python train.py --hidden_size=320 --num_key_value_heads=5 --norm_place="pre" --learning_rate=0.00248 --lr_head=0.00809 --max_steps=8825
Each number is 200 + 40 x the weight over its row's rms, rounded and kept within 0 to 999. Layers, rows and columns count from 0. The size before them is the row's rms in percent of the matrix's.

# up: layer 6 MLP up, 1280x320, rms 0.118, rows 1140-1182, columns 80-159
# down: layer 6 MLP down (transposed), 1280x320, rms 0.107, rows 1140-1181, columns 80-159
up1140,145,168,162,183,195,147,224,183,216,204,207,214,168,226,138,169,219,198,237,195,141,200,218,184,203,189,125,225,208,216,184,218,187,207,143,189,277,180,175,219,210,246,232,219,150,189,213,198,142,160,123,227,252,185,167,182,167,126,242,175,242,225,178,183,212,251,198,287,214,221,177,218,237,163,194,151,238,184,152,275,215
down1140,143,200,178,216,253,250,155,209,115,185,227,276,258,200,150,166,129,137,218,145,158,211,250,191,212,137,264,173,167,291,211,186,208,216,283,198,163,248,186,227,178,202,191,190,270,178,225,190,178,267,194,199,190,244,199,230,203,257,184,254,173,167,146,205,149,174,266,198,220,226,276,240,203,192,258,254,214,264,169,239,204
up1141,140,216,151,149,174,273,248,143,181,225,219,188,231,177,207,224,109,209,194,255,226,207,178,145,210,230,250,184,182,243,243,148,189,113,155,217,182,221,185,222,269,186,155,262,218,196,161,195,144,262,222,182,152,233,216,277,207,234,215,184,203,200,142,225,234,143,171,160,139,248,174,196,186,170,208,172,206,213,151,227,296
down1141,138,186,200,183,198,205,158,131,235,162,240,145,120,236,287,231,241,147,247,212,210,228,162,228,196,213,233,226,215,242,232,191,193,210,262,228,162,143,277,174,147,285,245,198,178,184,198,223,241,138,191,237,235,156,210,284,223,181,215,172,203,226,263,277,282,257,175,194,205,187,256,253,192,222,181,170,186,177,155,228,228
up1142,128,246,211,211,167,202,236,245,169,118,220,186,234,110,189,215,160,206,219,191,201,134,161,235,200,224,211,212,212,155,188,136,176,166,198,151,230,235,253,226,142,138,223,177,177,246,222,148,196,220,233,170,149,191,215,141,204,182,223,158,182,209,204,220,235,157,202,272,187,263,98,214,164,227,204,225,191,204,242,206,157
down1142,123,176,164,186,189,161,170,179,153,237,149,213,246,258,217,187,169,185,200,232,204,252,225,204,186,166,194,127,123,248,159,107,222,195,130,228,150,229,174,150,191,210,229,241,206,199,247,236,202,226,264,129,197,179,294,186,220,200,214,229,195,206,230,272,171,254,151,156,239,237,189,194,208,138,202,142,167,200,271,201,269
up1143,022,230,131,183,217,168,206,206,198,233,208,164,298,233,224,215,240,149,201,275,197,197,215,172,209,156,198,190,150,138,183,160,212,169,219,203,209,145,184,187,181,225,157,180,211,159,261,255,245,218,149,210,242,163,221,171,227,241,169,184,190,161,168,211,213,84,148,159,158,275,195,179,188,157,154,211,174,137,151,242,157
down1143,014,137,204,212,200,209,186,185,213,173,217,220,173,226,151,216,213,174,240,239,162,255,209,203,257,258,135,223,232,217,182,297,140,212,183,106,228,134,136,190,222,160,214,219,188,170,133,221,278,173,215,191,237,181,203,246,181,65,234,180,281,143,218,161,232,261,171,160,133,140,234,410,148,186,233,210,175,181,166,288,263
up1144,027,172,174,69,255,157,256,162,215,167,249,225,221,236,151,242,219,174,229,167,146,152,183,239,181,165,201,183,207,198,321,152,213,135,167,213,141,209,231,243,154,215,180,187,236,158,236,163,260,236,206,177,201,167,170,166,151,145,152,205,210,170,177,279,178,203,232,233,184,174,182,135,200,171,216,201,214,249,199,198,193
down1144,022,200,147,158,236,178,150,209,187,201,224,175,201,213,179,223,202,153,237,245,135,147,151,233,158,239,237,173,227,283,197,291,160,172,328,125,294,210,239,169,147,222,257,216,212,147,251,217,232,272,195,231,193,206,185,242,227,178,208,131,218,80,271,171,232,139,228,194,131,106,206,278,204,195,201,148,190,208,227,175,189
up1145,029,181,158,174,188,180,239,138,206,181,208,103,235,224,208,193,204,253,168,217,225,144,219,266,205,154,186,172,194,232,168,159,224,176,218,208,124,198,167,246,182,260,246,181,259,162,267,201,210,193,245,218,103,233,287,200,246,217,220,182,211,178,162,286,229,174,115,226,170,295,201,223,190,195,245,199,222,154,192,142,146
down1145,024,239,130,225,195,190,233,194,257,163,199,261,208,255,129,208,204,197,176,167,215,215,207,213,251,171,211,186,236,121,183,203,194,256,238,191,202,128,230,143,242,118,231,255,259,210,186,214,263,123,223,159,181,201,199,209,223,186,201,187,251,225,178,201,231,187,228,177,145,215,221,394,180,243,219,184,224,226,180,199,235
up1146,020,269,137,221,163,180,205,195,225,207,202,182,219,215,135,274,255,201,144,161,195,221,189,240,178,184,225,224,246,200,180,114,202,194,159,165,241,208,176,175,211,225,107,251,306,141,233,197,171,164,220,187,176,218,123,194,203,264,254,149,169,189,132,207,181,152,212,197,189,260,225,152,296,194,154,167,171,224,62,161,164
down1146,018,212,137,268,255,201,211,242,219,149,244,163,178,253,100,201,135,180,183,197,209,250,185,182,222,143,201,198,211,212,233,256,183,218,209,231,181,202,248,152,242,210,227,199,163,274,190,206,212,186,195,173,206,218,204,249,165,173,217,218,186,189,251,176,164,365,214,229,210,91,158,336,162,201,227,212,188,164,214,215,257
up1147,153,205,204,172,233,167,160,162,155,188,130,158,159,140,214,194,174,248,182,277,265,154,233,216,196,219,248,225,217,224,209,189,156,176,179,200,190,206,209,170,200,243,137,234,209,201,232,237,188,259,160,284,170,202,184,279,231,199,121,203,203,238,234,235,201,180,124,164,221,227,127,246,156,232,140,130,283,224,207,249,158
down1147,157,188,124,255,180,161,258,190,234,206,181,148,252,218,153,188,181,111,149,153,189,247,231,173,152,196,214,227,166,123,230,225,159,206,189,185,151,206,174,205,168,170,203,212,198,185,204,217,135,206,265,183,185,191,159,247,153,150,246,148,123,245,198,180,152,231,246,260,207,215,218,301,189,164,194,187,238,214,187,166,154
up1148,151,259,202,254,200,252,178,203,207,186,253,189,277,161,198,251,179,181,148,111,225,208,285,291,230,203,249,227,223,140,177,154,129,188,227,198,151,202,160,221,233,174,183,152,199,176,198,176,193,249,192,203,182,220,286,233,268,103,228,171,142,203,168,220,194,111,125,189,207,261,143,187,157,180,214,196,275,169,186,144,267
down1148,157,179,245,207,191,171,228,217,244,204,260,241,185,214,205,183,192,276,137,226,223,217,183,219,243,184,166,201,161,200,248,208,171,133,237,255,186,194,190,177,207,231,223,215,178,203,209,217,206,184,170,143,171,212,194,142,223,152,234,184,247,190,168,204,224,236,228,158,231,209,172,273,244,148,165,205,180,191,180,194,219
up1149,147,191,167,142,231,170,248,168,225,154,232,121,195,223,108,218,218,168,248,273,205,251,238,275,173,263,150,206,107,213,246,141,150,220,184,218,184,199,156,176,223,270,233,220,168,176,167,318,167,224,159,222,229,211,282,212,169,249,240,197,270,197,211,212,175,191,145,176,228,175,160,147,177,190,185,187,228,197,198,218,192
down1149,152,180,208,262,179,224,161,234,169,185,147,193,198,227,289,178,201,233,192,212,219,205,191,246,169,258,254,234,228,179,114,231,151,234,152,185,154,139,235,233,249,153,210,201,200,184,157,189,144,174,176,278,158,170,115,157,165,238,230,180,213,154,234,185,224,234,120,191,205,216,200,210,266,205,252,129,121,218,176,206,149
up1150,152,234,214,226,200,185,212,207,247,124,174,256,318,160,223,189,128,148,133,192,250,182,156,230,198,109,215,174,192,155,182,164,226,220,244,173,166,164,162,217,190,179,195,192,262,158,199,197,194,216,145,151,184,153,152,187,221,232,248,265,256,172,188,181,205,216,153,205,220,258,131,179,128,171,174,130,184,253,107,198,223
down1150,160,194,238,215,203,211,189,136,253,240,234,185,199,233,156,201,199,216,258,185,157,231,180,206,191,121,203,202,201,210,133,253,187,246,230,257,155,156,182,236,227,213,193,242,142,190,141,238,161,154,197,164,181,120,247,259,154,204,233,218,250,204,234,180,221,236,165,262,208,220,172,263,127,192,203,237,211,191,157,167,238
up1151,021,228,146,213,166,196,222,259,185,116,244,135,211,164,236,182,198,181,188,246,127,201,213,201,208,155,174,167,315,178,195,153,182,136,211,149,195,225,178,206,234,207,166,147,165,218,252,260,200,206,260,191,246,170,259,112,232,182,236,209,163,168,203,199,230,176,235,262,253,203,178,200,262,185,204,235,176,261,178,248,149
down1151,023,153,178,126,161,190,154,216,271,215,220,223,230,153,191,219,141,203,189,176,97,201,252,210,228,172,180,254,293,190,183,243,170,209,277,211,216,224,140,165,246,173,225,167,229,241,193,304,145,157,233,185,146,196,169,197,213,186,274,179,140,230,142,142,164,183,263,219,193,148,187,249,241,203,299,207,206,194,213,187,169
up1152,020,202,185,116,201,194,184,180,218,233,315,205,198,140,230,226,197,152,249,210,232,164,208,195,230,179,183,184,201,131,159,198,158,277,239,170,192,197,178,176,207,228,247,204,234,167,170,214,195,184,176,183,164,174,171,239,240,254,214,151,121,218,217,262,200,185,158,183,216,303,188,163,165,148,155,237,231,270,239,153,137
down1152,010,179,200,189,206,154,143,222,255,218,266,139,196,227,208,162,177,202,170,232,219,200,195,157,188,198,227,149,229,214,176,235,223,174,240,181,218,232,21,171,131,202,242,193,248,191,234,212,186,117,142,183,225,163,117,148,198,184,211,41,156,188,213,265,200,158,210,266,193,168,248,222,209,211,237,203,129,178,215,212,234
up1153,136,232,156,272,229,207,181,166,241,185,194,152,256,69,238,181,187,182,156,193,133,240,222,196,214,170,218,290,264,258,206,134,165,222,180,140,207,317,143,206,155,207,184,167,216,167,209,241,285,217,245,195,135,205,173,158,217,290,226,227,174,177,159,215,206,190,165,188,215,197,156,194,178,159,223,121,161,213,190,244,195
down1153,141,208,118,179,226,199,243,210,242,205,256,196,107,167,176,202,133,182,194,131,250,208,292,229,219,166,195,159,244,269,204,250,188,187,227,245,186,200,176,163,211,195,189,186,219,212,247,182,157,160,148,178,184,218,214,162,264,228,172,266,221,190,234,166,228,129,165,191,182,138,225,218,208,204,266,187,129,252,191,151,220
up1154,028,242,170,176,185,156,195,223,240,151,239,188,283,164,253,212,213,214,190,169,206,159,186,201,191,183,269,192,209,244,209,159,242,150,216,79,268,202,199,270,174,188,239,156,217,158,252,270,208,211,197,200,278,119,208,139,260,246,167,150,195,219,118,252,215,91,144,227,183,237,193,141,198,112,175,172,187,177,204,186,163
down1154,031,191,122,148,261,172,164,225,220,200,232,218,136,214,164,164,252,203,182,197,193,238,199,159,209,237,144,213,295,260,194,310,150,194,202,224,210,197,180,214,204,181,236,195,193,224,175,166,237,122,270,119,214,196,216,230,197,218,273,190,208,189,204,189,245,306,190,145,152,151,210,373,184,208,196,183,175,151,214,134,232
up1155,023,267,154,175,175,174,196,185,204,241,214,132,233,209,193,249,216,201,183,226,227,95,225,77,197,201,120,141,220,251,240,178,194,113,242,220,213,187,203,208,195,192,177,280,197,115,251,287,184,171,187,221,191,172,221,195,259,198,210,172,173,199,189,249,222,126,186,222,222,229,196,154,190,203,207,208,241,177,265,219,196
down1155,020,194,225,211,238,248,187,167,183,229,210,183,146,203,186,216,157,151,176,212,192,231,233,236,195,253,186,263,218,219,199,278,229,204,151,246,217,239,159,197,271,209,193,198,221,202,205,206,221,185,211,197,208,202,129,162,185,217,187,226,201,223,209,198,177,76,245,203,180,86,246,315,216,187,183,194,143,157,260,253,220
up1156,139,148,148,256,168,194,195,246,233,193,184,231,230,169,249,187,278,193,136,224,226,231,212,203,162,205,159,154,149,189,220,105,201,244,165,162,198,204,172,231,167,209,213,240,168,230,210,185,267,214,232,237,125,194,225,187,210,181,213,159,129,213,136,252,149,130,252,200,202,232,200,152,250,226,227,153,217,197,208,188,184
down1156,140,119,172,235,269,244,172,231,176,118,136,227,277,228,213,161,221,239,241,194,162,120,273,233,195,222,134,201,244,230,225,167,209,200,190,205,192,215,140,192,132,203,238,206,242,213,175,190,179,214,195,284,185,151,203,222,157,165,233,230,213,211,189,130,160,210,210,225,212,187,199,220,211,213,219,157,190,166,135,181,174
up1157,029,141,168,241,150,195,183,155,212,130,223,124,225,253,168,190,213,229,165,152,181,182,193,174,166,281,161,158,159,206,162,134,155,172,199,166,230,91,140,207,199,225,226,242,151,295,217,168,186,217,154,146,190,195,170,208,223,174,168,171,119,142,195,288,148,130,123,278,233,270,220,163,194,86,209,207,215,189,178,223,166
down1157,026,242,294,190,149,238,217,258,219,152,167,283,154,219,209,224,195,174,294,224,150,193,165,242,224,158,188,231,250,187,203,228,207,183,196,82,147,273,244,182,157,218,171,174,182,197,191,232,186,176,157,121,155,175,202,232,174,230,173,196,197,165,209,72,200,228,209,207,217,173,202,289,156,289,198,203,209,197,134,171,224
up1158,134,192,202,185,223,182,182,189,239,163,155,174,254,237,167,204,184,177,159,244,207,132,182,209,186,179,198,175,148,193,192,142,280,229,144,201,253,261,267,210,238,180,228,268,151,163,313,178,221,197,167,251,231,212,183,182,225,162,185,227,190,257,173,214,203,181,218,103,205,230,242,179,217,175,204,173,168,160,206,241,170
down1158,133,219,193,212,152,128,222,274,248,195,204,236,197,191,165,160,144,229,176,165,197,195,197,204,192,154,210,218,205,192,119,193,219,224,139,219,206,225,185,254,183,184,208,231,183,192,106,107,289,234,258,176,254,182,196,214,182,195,248,164,167,168,229,213,295,210,157,186,204,156,134,255,200,214,184,209,229,107,218,173,210
up1159,129,149,264,229,179,177,139,164,209,207,165,207,230,210,147,247,142,206,197,218,216,129,153,147,159,243,256,191,237,178,244,158,153,273,166,134,195,206,201,199,247,204,228,236,218,173,211,215,184,127,214,186,193,162,205,136,170,212,201,207,234,215,149,226,205,117,157,255,262,203,211,115,234,237,261,202,201,211,174,250,234
down1159,137,211,169,190,223,177,100,207,205,152,192,189,177,199,160,174,169,209,166,260,283,104,255,210,191,239,130,171,220,159,216,192,207,188,192,219,133,180,151,235,199,153,200,194,157,191,192,171,179,245,127,228,195,228,156,238,221,176,172,100,191,220,227,228,154,208,170,285,142,241,196,136,207,219,200,183,149,224,212,206,230
up1160,148,172,130,248,163,185,236,165,222,195,189,146,217,230,180,155,132,228,194,197,205,161,204,117,212,208,191,156,245,197,194,155,214,246,192,213,219,166,236,168,200,224,139,183,302,176,267,182,242,257,193,167,146,142,150,264,201,263,256,189,186,215,143,260,283,149,186,166,154,242,239,140,270,218,241,174,236,220,233,171,194
down1160,153,247,153,273,179,213,209,278,162,201,191,231,223,256,233,227,186,192,246,224,196,246,200,195,205,207,228,241,247,230,207,185,104,191,142,233,162,188,200,231,177,223,135,186,238,183,202,224,187,154,239,187,178,221,242,238,211,163,181,212,224,181,201,174,272,212,187,157,189,234,200,135,105,215,283,172,164,198,193,249,186
up1161,026,226,187,182,259,241,213,229,284,232,208,126,238,180,167,262,154,231,209,229,236,169,234,206,145,180,178,282,175,206,180,140,266,60,175,177,161,199,170,237,221,247,191,170,177,123,350,273,192,236,205,191,226,208,178,138,211,197,199,216,198,203,155,253,154,147,196,220,167,286,189,168,247,182,185,195,229,272,230,202,181
down1161,022,179,177,202,223,187,181,246,163,245,167,163,228,203,164,169,162,150,196,225,196,252,247,171,141,192,177,162,209,240,214,252,202,185,144,226,256,155,123,168,176,195,205,146,203,199,200,229,280,130,186,179,182,229,156,179,254,167,176,178,185,183,213,216,201,191,200,255,165,159,198,287,197,206,240,229,191,187,206,249,197
up1162,024,238,170,183,212,161,201,181,187,232,196,206,255,210,182,220,209,221,140,170,171,187,227,266,184,248,282,213,174,99,176,119,254,151,200,206,283,171,185,173,152,184,223,177,210,151,334,225,103,242,233,207,179,132,220,173,242,161,249,219,185,230,71,202,160,61,206,210,167,229,285,80,196,165,137,198,126,181,174,214,160
down1162,015,194,245,229,175,225,211,214,187,206,176,229,178,178,268,214,186,197,238,209,170,243,225,200,176,219,231,250,182,260,140,288,228,174,176,247,211,181,242,186,232,171,250,130,146,258,201,246,214,137,125,211,241,206,188,198,144,220,213,202,229,181,297,248,182,250,245,140,225,106,214,166,229,208,240,211,197,185,267,215,225
up1163,118,188,182,180,182,221,248,145,241,188,212,239,288,215,195,217,168,194,242,206,216,197,206,204,255,283,224,199,247,181,208,218,149,193,274,167,178,220,223,204,185,189,204,274,165,228,133,216,231,212,261,281,178,246,248,189,292,157,173,200,160,192,176,132,186,101,238,209,238,245,171,197,206,181,221,178,199,149,193,158,158
down1163,112,161,181,220,195,168,155,185,301,190,220,186,187,218,265,206,179,150,194,174,126,231,240,209,140,158,165,260,132,207,164,187,216,269,156,199,245,188,164,170,205,189,243,211,237,165,261,247,176,142,142,258,152,233,199,288,192,169,182,210,227,259,161,243,206,267,198,206,190,223,143,233,155,155,165,217,154,203,267,212,268
up1164,022,210,209,204,221,205,187,180,149,169,257,168,282,244,193,174,208,219,161,133,246,140,239,201,161,162,232,188,167,134,221,116,167,173,246,164,173,258,212,218,208,224,197,261,205,151,281,173,184,211,206,232,230,179,214,144,112,219,175,155,62,156,191,180,197,121,148,277,172,280,179,149,175,181,194,212,212,264,251,261,153
down1164,016,181,162,282,300,167,194,219,233,229,242,240,202,180,180,180,158,163,205,192,247,173,215,178,199,322,196,147,231,202,189,245,204,202,229,298,183,161,182,216,203,233,242,176,208,168,170,206,254,160,175,291,234,134,195,235,241,207,205,221,211,168,197,194,245,210,91,237,175,144,203,215,280,183,197,225,161,149,224,231,216
up1165,168,151,229,138,197,276,247,142,213,267,283,164,122,203,184,207,259,194,216,172,260,212,194,116,225,186,157,129,209,159,148,225,177,197,164,234,189,292,137,124,211,247,173,181,189,195,218,184,111,225,234,210,215,158,171,242,207,232,254,141,199,222,115,215,178,155,119,249,225,203,203,183,168,252,181,227,236,215,170,227,173
down1165,170,151,190,204,212,165,190,178,211,259,169,204,227,194,287,207,256,256,181,142,203,133,207,208,199,175,172,213,200,208,207,173,181,197,96,253,240,243,221,175,144,229,195,205,149,243,235,184,208,180,238,276,192,196,151,198,248,224,268,153,58,191,111,191,194,167,273,211,229,213,216,245,152,274,201,167,194,207,216,239,150
up1166,042,213,138,210,227,213,205,245,142,186,232,196,258,181,135,197,278,184,174,218,193,206,192,191,191,227,233,186,127,224,200,172,219,162,172,193,213,231,178,219,162,191,221,170,227,235,213,208,189,195,146,183,215,207,247,196,281,169,215,117,195,228,199,204,209,148,188,192,177,227,245,148,216,207,178,184,243,188,148,235,147
down1166,044,204,100,212,188,232,189,217,142,190,266,255,255,231,244,210,189,187,198,246,232,187,294,224,227,278,156,270,163,241,219,242,157,227,185,191,184,201,151,197,222,190,247,196,192,181,185,136,199,188,220,263,156,256,208,242,164,163,205,193,146,233,185,192,212,133,210,247,209,160,190,198,171,190,91,210,223,142,206,239,226
up1167,125,191,176,235,164,201,232,243,206,159,252,187,212,162,210,239,214,295,207,206,227,205,173,168,190,225,211,122,244,250,249,183,226,243,167,247,217,208,188,196,128,173,205,195,183,133,222,182,161,219,253,196,152,184,136,299,307,169,160,227,240,117,188,223,223,164,179,194,203,167,199,215,185,183,236,224,234,209,213,219,241
down1167,124,192,218,93,276,234,228,161,217,205,163,170,144,281,247,232,177,139,219,250,273,193,244,207,189,233,250,117,249,159,175,276,244,212,245,184,228,218,182,195,228,211,203,225,176,211,213,209,130,176,189,183,212,217,171,171,125,272,185,227,176,197,209,211,136,140,156,179,99,210,241,301,154,210,252,233,232,160,192,238,213
up1168,139,215,259,243,229,178,239,209,274,164,244,154,250,211,265,221,223,133,240,193,226,191,235,155,217,146,219,279,258,237,152,157,167,237,196,200,200,183,142,234,206,157,222,193,224,191,297,144,215,227,239,252,262,145,169,197,176,127,262,187,142,242,224,267,142,215,144,220,209,252,212,145,245,125,211,185,209,146,198,143,152
down1168,141,161,202,245,196,143,127,225,250,190,157,225,208,198,226,150,241,238,233,198,224,191,245,109,196,186,162,161,164,243,217,261,253,235,207,192,252,183,194,213,166,249,197,216,224,211,229,229,262,240,230,190,258,241,186,198,150,207,169,221,223,228,174,279,147,190,211,268,166,199,179,195,170,191,237,226,217,227,128,212,159
up1169,027,194,198,143,210,170,197,143,227,218,242,189,227,116,250,189,185,182,195,221,142,140,172,160,193,226,207,173,225,277,163,75,203,151,167,139,155,206,225,272,165,218,250,190,199,170,282,224,201,193,216,303,186,182,135,184,216,202,183,158,175,185,195,228,253,154,166,217,177,270,187,217,170,143,172,177,247,215,197,258,168
down1169,025,244,206,158,208,186,239,228,205,178,259,193,186,199,196,177,171,115,148,227,161,202,181,189,219,211,190,195,217,268,268,207,256,184,206,156,210,183,215,250,160,204,204,210,247,202,198,189,256,181,278,241,160,281,178,183,175,160,182,152,130,206,230,243,178,206,180,212,165,157,251,234,252,215,199,186,204,210,200,186,201
up1170,025,226,138,193,257,211,168,211,214,182,150,143,214,214,180,211,146,170,162,196,156,213,173,128,189,243,145,203,224,198,194,176,226,176,115,162,232,243,120,234,106,229,156,243,204,187,221,241,230,245,226,182,208,152,222,187,176,190,151,163,226,263,110,188,265,167,206,247,220,202,121,164,123,245,177,201,288,225,168,206,197
down1170,019,197,141,97,243,196,275,195,218,230,192,234,181,243,207,207,145,211,176,146,204,255,223,244,190,201,179,160,130,192,253,228,183,250,176,247,182,198,285,201,224,206,229,147,203,193,187,171,174,157,157,219,255,233,185,155,201,208,194,204,251,186,218,151,220,289,235,160,196,221,168,293,129,130,194,238,167,209,213,104,224
up1171,134,182,234,228,269,268,170,222,157,239,245,153,182,194,244,152,234,208,190,257,172,250,293,139,195,209,175,242,199,180,213,151,251,168,264,141,180,146,195,127,213,240,196,209,164,173,166,169,159,191,154,219,189,261,201,237,190,214,213,217,234,249,133,164,236,127,204,193,225,189,247,204,162,215,205,239,240,260,227,176,198
down1171,136,263,244,147,222,196,227,321,198,233,181,138,224,212,184,228,272,253,243,259,167,193,149,180,268,138,250,177,235,159,211,188,223,176,196,209,206,233,186,213,178,191,189,196,205,244,182,160,142,231,181,170,254,226,117,135,207,174,167,218,180,169,150,169,189,207,179,209,226,163,176,184,161,220,232,166,160,192,240,188,229
up1172,128,199,176,278,188,135,173,212,251,169,239,129,204,274,192,233,177,249,200,227,256,234,171,159,187,154,235,129,222,271,194,195,274,233,185,160,243,224,215,226,239,200,171,166,178,191,209,273,160,151,134,266,259,227,227,247,176,196,258,188,227,196,200,189,185,172,215,203,241,252,234,205,129,307,252,180,173,234,187,260,143
down1172,131,203,112,211,208,228,228,282,148,222,228,227,183,286,199,230,133,228,259,198,121,194,202,143,213,241,196,188,233,163,201,155,196,180,251,240,178,178,125,202,216,188,254,203,232,170,286,207,250,205,267,183,200,235,173,210,216,230,250,207,245,250,195,195,192,155,214,219,258,219,182,228,219,184,225,254,242,165,144,275,184
up1173,149,213,217,88,174,109,153,182,249,153,256,187,219,269,180,201,203,171,211,208,209,216,164,93,158,205,173,201,202,254,239,151,136,124,149,196,208,242,217,132,273,258,161,223,239,232,237,113,187,175,214,218,195,185,203,181,183,189,232,158,196,171,149,230,181,179,148,210,241,166,252,181,160,148,154,181,133,200,185,207,163
down1173,148,176,184,141,146,293,197,167,206,239,222,186,248,230,195,230,222,220,153,233,235,209,226,166,192,142,200,132,224,178,195,238,134,275,274,238,187,216,221,112,214,174,203,229,135,204,232,187,210,206,215,273,176,270,163,191,221,143,194,223,222,171,205,147,211,218,140,218,244,226,153,184,166,205,231,125,215,172,173,231,263
up1174,134,280,184,146,186,137,171,261,242,95,235,207,203,142,105,171,187,182,282,166,228,186,188,204,181,266,161,200,191,172,238,200,199,175,256,132,136,197,228,242,221,195,234,172,272,176,208,203,277,196,239,130,160,172,205,175,166,261,158,182,214,209,151,176,212,150,137,196,128,209,94,206,202,211,212,261,246,222,181,182,187
down1174,134,254,184,228,189,149,272,179,205,170,240,188,216,138,248,248,221,239,160,172,156,180,248,191,105,240,218,215,238,183,267,229,145,139,188,271,202,217,164,246,211,141,206,226,161,193,160,203,245,245,181,189,192,132,154,132,146,210,220,257,251,254,228,120,169,222,199,247,211,189,213,145,104,258,188,258,133,178,205,208,200
up1175,121,178,226,124,135,233,210,169,174,151,251,144,218,198,141,197,237,182,214,168,188,208,174,170,171,240,198,197,185,162,232,202,181,134,199,234,189,231,209,183,161,263,256,195,215,121,181,207,205,265,202,176,188,173,248,194,245,159,316,152,195,188,159,189,204,230,193,242,219,259,197,242,218,213,216,203,232,206,184,162,208
down1175,128,215,198,149,211,123,248,251,242,183,198,180,273,216,117,239,254,205,234,153,206,198,158,195,245,118,208,221,221,193,174,219,214,225,140,231,191,265,243,162,197,197,187,228,276,195,95,202,287,253,222,200,183,283,191,224,246,238,139,249,197,213,171,185,200,239,160,196,227,193,189,355,181,185,140,231,234,145,225,133,134
up1176,134,174,177,207,219,146,207,146,209,236,243,142,231,182,174,241,171,184,200,164,255,241,226,133,158,162,275,145,172,146,152,186,216,180,260,181,223,213,109,242,283,239,167,215,237,218,224,206,187,157,215,171,160,177,173,194,201,188,240,208,202,238,150,220,196,193,174,258,166,286,240,151,205,273,167,267,163,216,192,145,250
down1176,135,222,236,187,290,151,223,135,170,206,147,242,215,253,146,162,152,250,190,188,188,239,173,210,247,161,191,245,185,267,183,232,228,197,214,190,214,239,238,176,159,202,217,229,225,195,236,250,238,188,162,181,265,224,187,228,236,225,240,281,286,230,188,195,131,245,203,194,202,169,193,216,172,173,183,177,144,186,195,173,125
up1177,021,149,122,195,257,166,253,233,127,127,180,173,259,276,151,216,227,246,134,240,202,151,201,194,182,163,190,175,246,208,205,139,173,226,150,126,191,180,121,263,152,169,156,221,176,170,213,271,181,205,191,223,202,122,199,196,254,323,165,183,200,219,155,219,260,124,175,222,165,245,215,184,256,172,185,210,219,195,177,258,165
down1177,007,148,235,211,248,173,153,219,195,240,252,217,157,232,258,190,172,156,54,190,169,226,159,206,205,198,216,204,209,330,156,216,191,145,240,189,193,147,200,221,215,234,223,175,227,177,180,195,174,199,179,210,200,242,182,205,242,160,208,139,214,60,224,196,257,217,165,217,149,166,243,274,251,73,218,209,170,117,223,195,166
up1178,024,213,108,211,240,249,178,175,214,184,194,161,216,255,250,188,161,151,167,217,184,158,198,74,186,182,147,237,199,204,241,153,224,169,162,239,190,251,178,164,188,234,272,185,202,112,231,195,187,236,184,230,207,176,194,139,234,212,205,171,175,137,203,242,227,80,159,189,202,235,165,191,186,153,254,253,181,191,216,226,125
down1178,018,160,158,164,231,236,227,237,130,213,226,222,143,200,134,236,183,234,166,234,168,193,224,250,273,201,183,188,204,184,233,287,198,235,220,188,192,199,240,248,222,192,234,228,226,225,228,179,159,177,279,173,227,192,274,195,162,188,216,225,153,186,227,146,212,178,150,190,174,124,216,309,170,172,121,185,194,177,173,142,138
up1179,147,197,196,217,242,158,241,222,202,181,172,197,211,214,201,143,205,244,209,191,162,249,248,71,216,161,203,170,260,242,238,113,234,205,220,108,190,162,242,216,154,171,202,180,240,195,197,158,157,271,146,197,218,164,239,195,168,203,183,187,139,178,154,175,186,111,177,170,58,191,177,189,153,190,203,207,208,237,228,218,181
down1179,153,278,233,159,245,222,157,199,217,203,230,227,219,178,195,213,190,137,152,196,116,156,215,232,257,193,217,160,252,209,146,208,266,254,132,222,176,263,269,226,155,214,214,99,211,240,203,175,154,218,201,249,189,212,183,187,137,192,237,223,139,152,165,242,205,223,156,143,134,190,239,168,157,185,120,147,217,157,259,168,207
up1180,114,215,161,240,204,178,152,183,178,228,172,179,186,182,127,152,192,162,228,228,167,199,173,206,157,212,270,223,147,157,127,203,133,224,180,198,204,185,284,295,166,136,198,192,270,199,179,148,202,273,235,213,168,244,175,196,140,245,185,142,186,123,201,188,248,103,176,247,207,254,216,215,174,168,346,266,196,184,84,184,187
down1180,112,245,201,161,208,118,195,167,186,231,195,216,243,191,187,261,157,217,170,201,227,224,202,206,249,194,203,200,241,221,219,190,132,181,220,226,205,200,165,180,243,264,177,206,177,155,173,268,200,199,126,179,229,185,276,247,138,183,195,187,220,211,151,279,204,232,204,153,274,229,214,188,204,148,141,174,274,224,228,204,238
up1181,031,243,103,222,197,146,147,184,241,174,196,210,305,212,253,160,258,191,199,242,258,143,196,219,177,175,170,317,192,229,228,138,208,163,150,185,238,222,170,72,167,233,211,228,120,214,306,216,186,301,157,296,187,225,195,147,244,200,253,216,207,195,177,219,202,84,194,235,204,199,239,73,194,164,183,234,77,178,175,221,108
down1181,023,185,209,217,221,186,154,229,208,214,220,198,206,231,243,175,137,205,193,232,184,195,200,219,211,220,206,232,241,269,157,258,188,200,196,184,211,194,241,173,221,263,164,248,193,234,199,218,199,297,156,142,227,212,163,198,237,166,137,126,159,155,213,206,272,191,193,231,229,139,247,239,196,178,279,172,217,190,210,176,200
up1182,020,233,148,188,98,210,239,190,166,227,261,181,269,210,251,198,263,190,261,239,199,164,201,200,152,196,171,181,221,210,132,181,250,63,143,247,197,210,217,177,196,266,234,197,204,212,269,206,229,190,228,205,214,234,271,225,208,258,180,137,226,136,156,221,231,163,202,211,193,294,224,212,244,207,216,157,241,153,132,211,249